Weights of a small transformer language model: width 128.
Each number is 128 + 32 x the weight over its row's rms, rounded and kept within 0 to 255. Layers, rows and columns count from 0. Numbers have three digits each. The size before them is the row's rms in percent of the matrix's.

# q: layer 4 attention query, 128x128, rms 0.0829, rows 27-51, columns 0-127
# k: layer 4 attention key, 128x128, rms 0.0788, rows 27-50, columns 0-127
q27 129:130131101178164194077101164094170122147125155130131110119146180119154110112126072081139121117142143097111092103179120103150120077092144161112094089107063102129139075143098157108166088140173174130131116167140106089134129127091152150147140125104091102127104121079108159133082123068116057096142166122132189081162198166101150101137148148077158165181151123134201148163096130104105095206163
k27 073:129059116145126161102122099156127145135168084108170099084181103135093079135124178173110125155070185113121138168164168179100091112174107168106143087135120173147148156165147110139061058105093178077138162115136147106158183167104137172131144156119087162141117114140146133079161190133137090109212130088121131110206124114146099121093106146104088124103098170121157112156141104126157078139096
q28 109:149128187135105104148131120127084155125145095108083151153117133154134144170120194121130157137131127108150103146118170107082090146108141108150164158133183070190121171096106157158136173134115129096141167111119189185056195099071122096136067135183139123164112100135132126141118140197135081168129156171122139143111118095151140126117095118199130178049133091159056096128119119131186114076089
k28 102:152131107087178116195184113135102072154182096116118153078128064105111078153152162167149143119123136102194129124153129123105103130080118094097199111134156167102141107146165130153102145150048139097145170180141163144102080145120111189094139137129120078133125134170139128163167098125183127129129138150132140160081102125151093141167111102138163096155108164093113091075094102171101077097038
q29 101:098112117150176177114105151123089157149148124136155117115107159152155186122117149074130087126100103135131142189139151108084202093164149163142128134093058070119136147171063181149166077185197140092091073132071129136116147145106114112078131096111070116117123108067060164126134122078145177110143136163119175143095116170142177134134124100134180119091103151174134139159091129114108097160162
k29 105:169131101128123155102124114092175129110134208203162118166118174119160151115102130136064153161135072134081140147133127129132121106156131106104055139134196109126110173166152099133141104085144160126143082097176151148158159101082138059148104156175126108145164120172141072125172151157150077149070149138095117151091150113084120067082179134148165158065101167153123178157147096096154097147125
q30 097:124129065088129162088124126158122121166118139082136120081087109179202091150122138112123086149096165188173164139158178140150138091148167174141124102144134132135100120110140156141112159141168154124140110100113116058192118113057116119145218130167122087130140138109101137170161160143173113131146127086156242156139113129161132120158188117105173123116161180169152141161096083134104081138099
k30 117:146181126160070134119101135128145114091110153129176149130132094150151090088116118088106091186102085120181088099138153161101157123125104104196082141149118055131132098115143079126174149049137138137122121132047088106160220112133154087166121207145100078182142127045120061125133147128142100115131135116187140167090105111112136095145151127111124137155125080126146115128135092087095151139118
q31 097:136171123099127136193138172182091089136157135148147112145114103190173124095105150136133111105076128134166091119165161164126091154140146159135183134098169165163054089179152128163064108131128111114154157143132184051076147129154119138076113146113176085147163124165172129131170147151150162145058117091154137172145106109125140134169138109172108111158130085158082108151136119141078196054142
k31 091:141165141086102102138154153148098141082107112152156157162091079090064094103117146072157106109125101103116120054078112149165175190123117099149134123075124079143147131150159172181162123100046075148156143109177126146084182097141134121134128146192125107092165156118084111103126184095142151190174134139135074137099102120101154172161106130109068136127159063149138075090138142109143151136116
q32 118:141095137100081115168139065147093108063161085169134158154115147123173126149157174123162171130129122082127172170089170150104105164142150073159149129189210113149128125124139108161108100149102130114137117172051163137071197148167092087089122147138186142111131069186118094103122122159161182157104105066163121110088145133112093106144146148143125105079145130112101120081108134139112115071082
k32 102:145165148125098127161125112120198107078168159107089144106092074141131119171176146157111131123166132094129118025103181097115139200121099091084132086131130127156172125101161079178120152146112104174121169143091109127092146099165146110101189132147136103137150125118123178152080099183138134142127129127176109131064094081098102151183102112099102112126119073110112063080116090164139137092064
q33 109:052124100122091185135118081186118107178162113128102108145110149123132145116122134078115080155139132231157140155148131102169169112110166167108132150169123150134149118141159164161086076078132148089110134183149069126144148146100112091078142144139156176115171081085169085125159122105133152058135157178106190130110144139166097102116189105140118123102095106155140127157137193174098108104072
k33 114:120152132128198129099183102135158139112061149106174137101153178169168106125132124066081158092098092120085131100179080149112147120141149105157081080090105090181100109125163109152139107146082149128103079105115132148109119097119153136138101149131120116141124128106085211177074172103106122156105135145136130144143114075089123139179082084109087155098182026133148099136147112155115175145061
q34 089:145174054115118167123131153124077155109172075099172122077107115193123121142130122090144079167179129138180075135084155097129187083158120156128140125150089064216107139122098180137120136100144144100092160109082117148141193080107097076116167110173136100161138104129124136103129140104154108144141135179153188103064093131121155158086141068100093167122097135137137111157113132156128081175124
k34 110:111169118138110120107132145158148107132106179171127168166146124133209089109140102093108118176086083152154125167139140126163134183163083103190102143105168098127101099192173080157154182196172091166115084173137110118145131086130118073180157116173135075154170097108133082155131127129106077106099148135093164163096110089075121073146160126146149150167105138163135161140168088126063150134149
q35 145:140137171096068049166183079120135099106098068112125143152099055115107112153156149155111133160100107108136152137092153132166130170158102107160181155112182131114115187128153103155108173117053100113148183107104113150097129101138105094139119133130189160161112168154170086130131136155155156175093111157133089152111064066100135120159119116173105097158107109138085102078142138138150174050088
k35 074:112205106110165097060094176133110087093082135156078158118141173122135162126155100089105148134173088143098131151132112155158153173138138125166136141173110136133115160121128139101229162170133102131112085143132091155146118099112118131091145064128139158133144106097078113169094053134073112135131115153127138115072058135080217091137150091170161126128112135143105167144154123088074148159176
q36 086:099158106138172086166097146136074124116140141196115101148143108135184110123129094092136126114143070113125133118141118056085113101130127149113122086111172138128131147207094194091131107211149133116147144143182125121066126156106160105047106148149179104121194124113116134114112124058126178177115186160129059088160138160119192165096076129126156104128107133144134144134103171147095137078129
k36 100:142049178112149119139149116121089175177136113109118084153149166119098169136132162178111135111107177123090179164098085185180109143123175107072119143134181137122114132135169166102087097110090113108121134141189199170127106139106128130114081121195142177112129115185122115063172136170155115128137095137082135109124128111133130148105093101136136173035165126138120098195144158165160098107077
q37 103:123130081154160165077101176120123135106108160124164139101145207143124090078128080186153101122163099152130117095125130119084150068145136146154106135076087061162164111130093191132185122105192149087072094161115117126115175111127137122083131112106088120130125124098074161131084130098118122084147151097146093086144133139138164100089127133082140120150125116111161149154155090133092120233212
k37 082:157053100107092153138103089094068114187111135147072112157117169123125142094125145147138140128130147154122171168116133146162107108149173080109134133121188111087104099152156144119061122102165161126136126145157150156150104155091097124103087156168110094131125128135181078048139201148126115111124174087086149098153181162126065064095131170153129153174094097116055178154177149104145110126175
q38 131:140137183091068065204156091181135087117143098099108156138110104136111156151109166130151118160106123122169159165096142144110110172133127099171168195188148136144140160109162079148080150048069126108119114102116095161097144136153103104116120121156164137101120116131129069165154133171134156158089109146146070144069096133130086088133120103148129110059113114114049098118112160156147096066077
k38 078:090180126118106099090113144138163080122064093161055133112155138107157171147100105101123177145137075105120095100124099089133163140127118118192124098115147126115118117131107146171164174158121124172086085143104085168139084116136100084102141098110122158190154148110089191181049095110141141187084160169140121141118097096059149163138116085182168111159154109097158119050135132102133177134137
q39 077:154129215182122112129061092107102098126089138208078117165205133125131153095099112116140128088136104119138150121132099108111140167110137130101088137130186090100146132142126204069192142154128137135084158151207131115112123135138144119136100114105116150089130127079099101123118126182114158125113188108129058071171160145161143119057098119115159092133145116122156170147178145082113125067161
k39 121:127019148151165177155122117083076170155159143122133108122102154135058129127113187151134171104138201131087148156149102144111095108105151077108134137126145173103122145100116113097075080120085182096145181108132155174107112178112122157069074146164107080111085137159136129116138165156092129163124107086087111129192150137176068100116107156135098117102136112097104125128115171150183105097080
q40 099:176114148157111068169100129105080142078143114155121116129116097073140156129126150136106134135168084110142133122054130111044166171148126125123093163182156035126153171135128191110143149118156121119119125151093153174116205127102074089060118117167142130175110117068121148134127101114124210132142159196082151085099077144155152146128148149124096073143117099146128121083095142137115132111160
k40 096:104106091121115144102124106087168108115156182136094171173129138093137112128178125065146205090116110168128154139103118166211097162086111060134102189133142187125096105162187115141109117128098142137091101101148131148090120121144150115102119142223141077094087116199111135176094109180137110134093123144062169142087124134069098152103080154142138133113108111138072167134156156141160153142125
q41 094:106132125111098135130169081093170083090127150075117159141151113101124125150132139112146165117133162140130176161153095130190106206107096081120086163111192154121146137120124062165092149118110084164209152150125111116149130159120161133118122178117131116159145119199138088092167096162127101118104095073100076140134164062082072077145164127094056124134097130121142080156135153128124208132088
k41 103:118162143169141121154120132206103071066108061100112148081115112115145151158108106137186079102134120076158137088142128133094174178116146178152150142123103133106090131105110145142128138178127133131143138175086139107151168154195126151104144122073147166143110134045107200145136094141097146200155108159121128106130113130183158181171104078122097090142151102139137144052125146084121138117205
q42 089:133125060122145166090127124141130074153148084100157100101112118138143128114090147155159075158133148128188108121150143082081136068153161208133123154091111124170075079123101125128127142062141110142082068140100098094153111135110130123177105105141106087096157134112093137163156119116092113063143104104163181175094112192178077122143120082154168146086139179181101127098064106127109061125141
k42 111:152158086136137141090117121141172115103099147137161150112191153145147112140132123125097106152124071124139100147102081146119129078147131070161111092123139095143134122115121051148166116068137113137109092085126097091164177094142152089142163189176123132146175169068130160084151148088143170097170153103181123191125107044092094202095170121091101141145118101099181106118118112145083178193126
q43 082:121112141131155100154134157133114111101131091193097125144121145116142174068127152074135096102141134148145143095152119122101108152103081097079145184130197113123171083123126154098146124158138093135125109176206160116108130150155103124085105107111116089122167098113164056120127152156127160115144236165086148124135152147170185067123086127176181115053152175155139123153147158105087106054152
k43 112:113069162100134144123141099114092167132144122107119133115101108129070128135132162113130185097099160146063163166133136140173118164062079077100126156092144146095092120122117144139104135137131120136149157082163163197100092176120122154101080154183083065087130127184141132104152157131109179138151096132076080096185155106155090134128146141191119132110131141117093151126127156126173078010089
q44 083:175156103064041114118163108125141112107149089090143185124138129127125111113185116119119113140083126165152189137088158141071112153175133072140162128113139170134161139157169047204114140068125108132136167131100111157070145101167086106106135162123179144136149138170160142141117170138168195129091098122142120154091143071091090119131103060102088120101138098064104112122102116176127115123093
k44 093:105208131111128093113110161157159110097061100140118144148125149137189143159118127084138097149180062098126109089147106107116141176116088134192153109116098108138165132137133133122188157156131066158120124167130089136191132100147118103135122123112133190173105130081139163153075080145140137144129131161128088132114045099088218154183118071158174121166103167147107097106153138138123176185118
q45 096:143132091155164194073168177136102174099136156137118145086173141095103153087107073122150044093157081162134118133128123106128133092124148133120099126101095052130125128092149139069128126139113147145071091140188082207202098122129122126164113073180112133079127136114179152144142107179115076112154192169123138160116132143152082119120115160098172151091090161107071129136141087126123106150145
k45 112:060075148092152133121111122128092125123104145170086087146145211098138161145064162099096148152118144130114168164141075127152114070127160180155078144137159161097121112156083111093122110171174140125142089089141135129172118153076069090105022123134088172152140083118189133071099117095109144104118142137100130107162148162124119045081137150139156129132093147129124180148167147100146120135153
q46 096:147132081094117147141156132111166077080150101085161166117141111119086096154160144147140092146092164150101144149157185174220148127158121102123156105137132180113071150125137095194112161158102135138176166105085103126107136077186127088145142119188138106077121110220120141109171121170145107143153069132171146152105125118065096180128148132119080117117150087112090089116090160185144166125096
k46 111:085205101111132105141158141185171089089103098109155138137140085116151138150136108107148084155120068100146137095139111106098145157187097208174134105100075134176090125148138107166146165127108064130121144185131107065162154110154143104129142148084130217196145110096139176138081082126151122119132157121178117152123065083079139155149106090119101136119122114110158098133141096126075163176166
q47 103:092089115133131110156088121131108138134165165135166103106112169163185184124102150092177108097111134065171200214121088131137149151126154153132139124101114155116105110116039057127101118079104140188150079121151133114136066151103150086117106125128105095157084119119081121161168107108075118114091150100102118150072183178149145118121150137104116175043136153154074110148109135151122102154095
k47 102:159130122161132144127132146121080100127136089128068074129131171073116224139051111181136095121136152135103118112118086147131136099090153188157075126124188144091087132125084110108135136115207194129113121107123105141139150154157160115166158097170142161131162146122141141139114116130057146161132077138149154104154137123149089180042103134171126106112125125106133160082122145096156120100231
q48 110:157051109149130149114087132115099142169106163163130084150169181157146149086110144122089183135165165110118118113098108095116125078103163155071107099103123110106141104064090121083164022152187161113117092158161146106117132182119137113076127151106141156105130147085084126139108100106115130090147133077097133129144161185177111143130172170115217138104101174171113159152138121077115128160169
k48 080:177109118107096184154125093148127122110162148085138132114090116143048075085121182168142130140111136174133116102108216167080118117090122069085122091146125129142162103100148127161074087062105175128147152119115160157110122084121151169117199189177126053083158106139119079154134176104119116137142136107120116116114167124172095135136120160066109127135191158128142114155075117134170081151109
q49 080:179118106131067163137151137139134148114140125080135119100098169159054123151152164082152056171133141154161095171152205141158160114184145133116161123177116138146085089167111115141088116152149116092112144081102112119183117065116115062112136132140109137145043087147076093161153110156135083099156130157157148143086096058094101140145155083125078133054105085127094080132126117122139141106127
k49 130:128223103112109129160153148170172060080150130133178196122144091117146084135144106057131088180125063130167100131117123109133117160206117114162155105111116132158122132154144089216167117122120075133151129111104098142108182078126101121178169164135158105175176113110126138139102123119169102141104123142168148151103095084051139163171152092130113121179133124134133081130122089142129158179128
q50 095:085112091155167217119096133105136137178127162156127075134130134156132175117063124123136117114169157139133122119148061130174128081110123143119108099093101183102162073087132154068129103121143131125081065139201103108145063192090130130128146120136132165122144136118079116127127115144118139134149153102072138154138173215195084117159181103125137089166114179148113145143158154085117164137183
k50 073:169074162113084147117114088146100142124200179068185151125121129134102135119120141132157130112103125142077105133091216140088134127134117115085111139115125129153128097120080156117063111067123156114124156081156158134107174111106094148112120147150151048072084136146123101121135245111095156126089149135105106145144185147120081144161107161074043127126147102105137127113132135168144090080114
q51 094:162134123139167138163151156136088115154160118111169111176083117103088151143168182152142099101048154140134112103180152182131107145169092124149151111099184173084117161154175127152140133102099159108108183109117188081150160153127140135112141122172218131098113118171117143164108136193177078177111130151154097194128088094114128130142121098177068119174126090106149155107093125123052143089126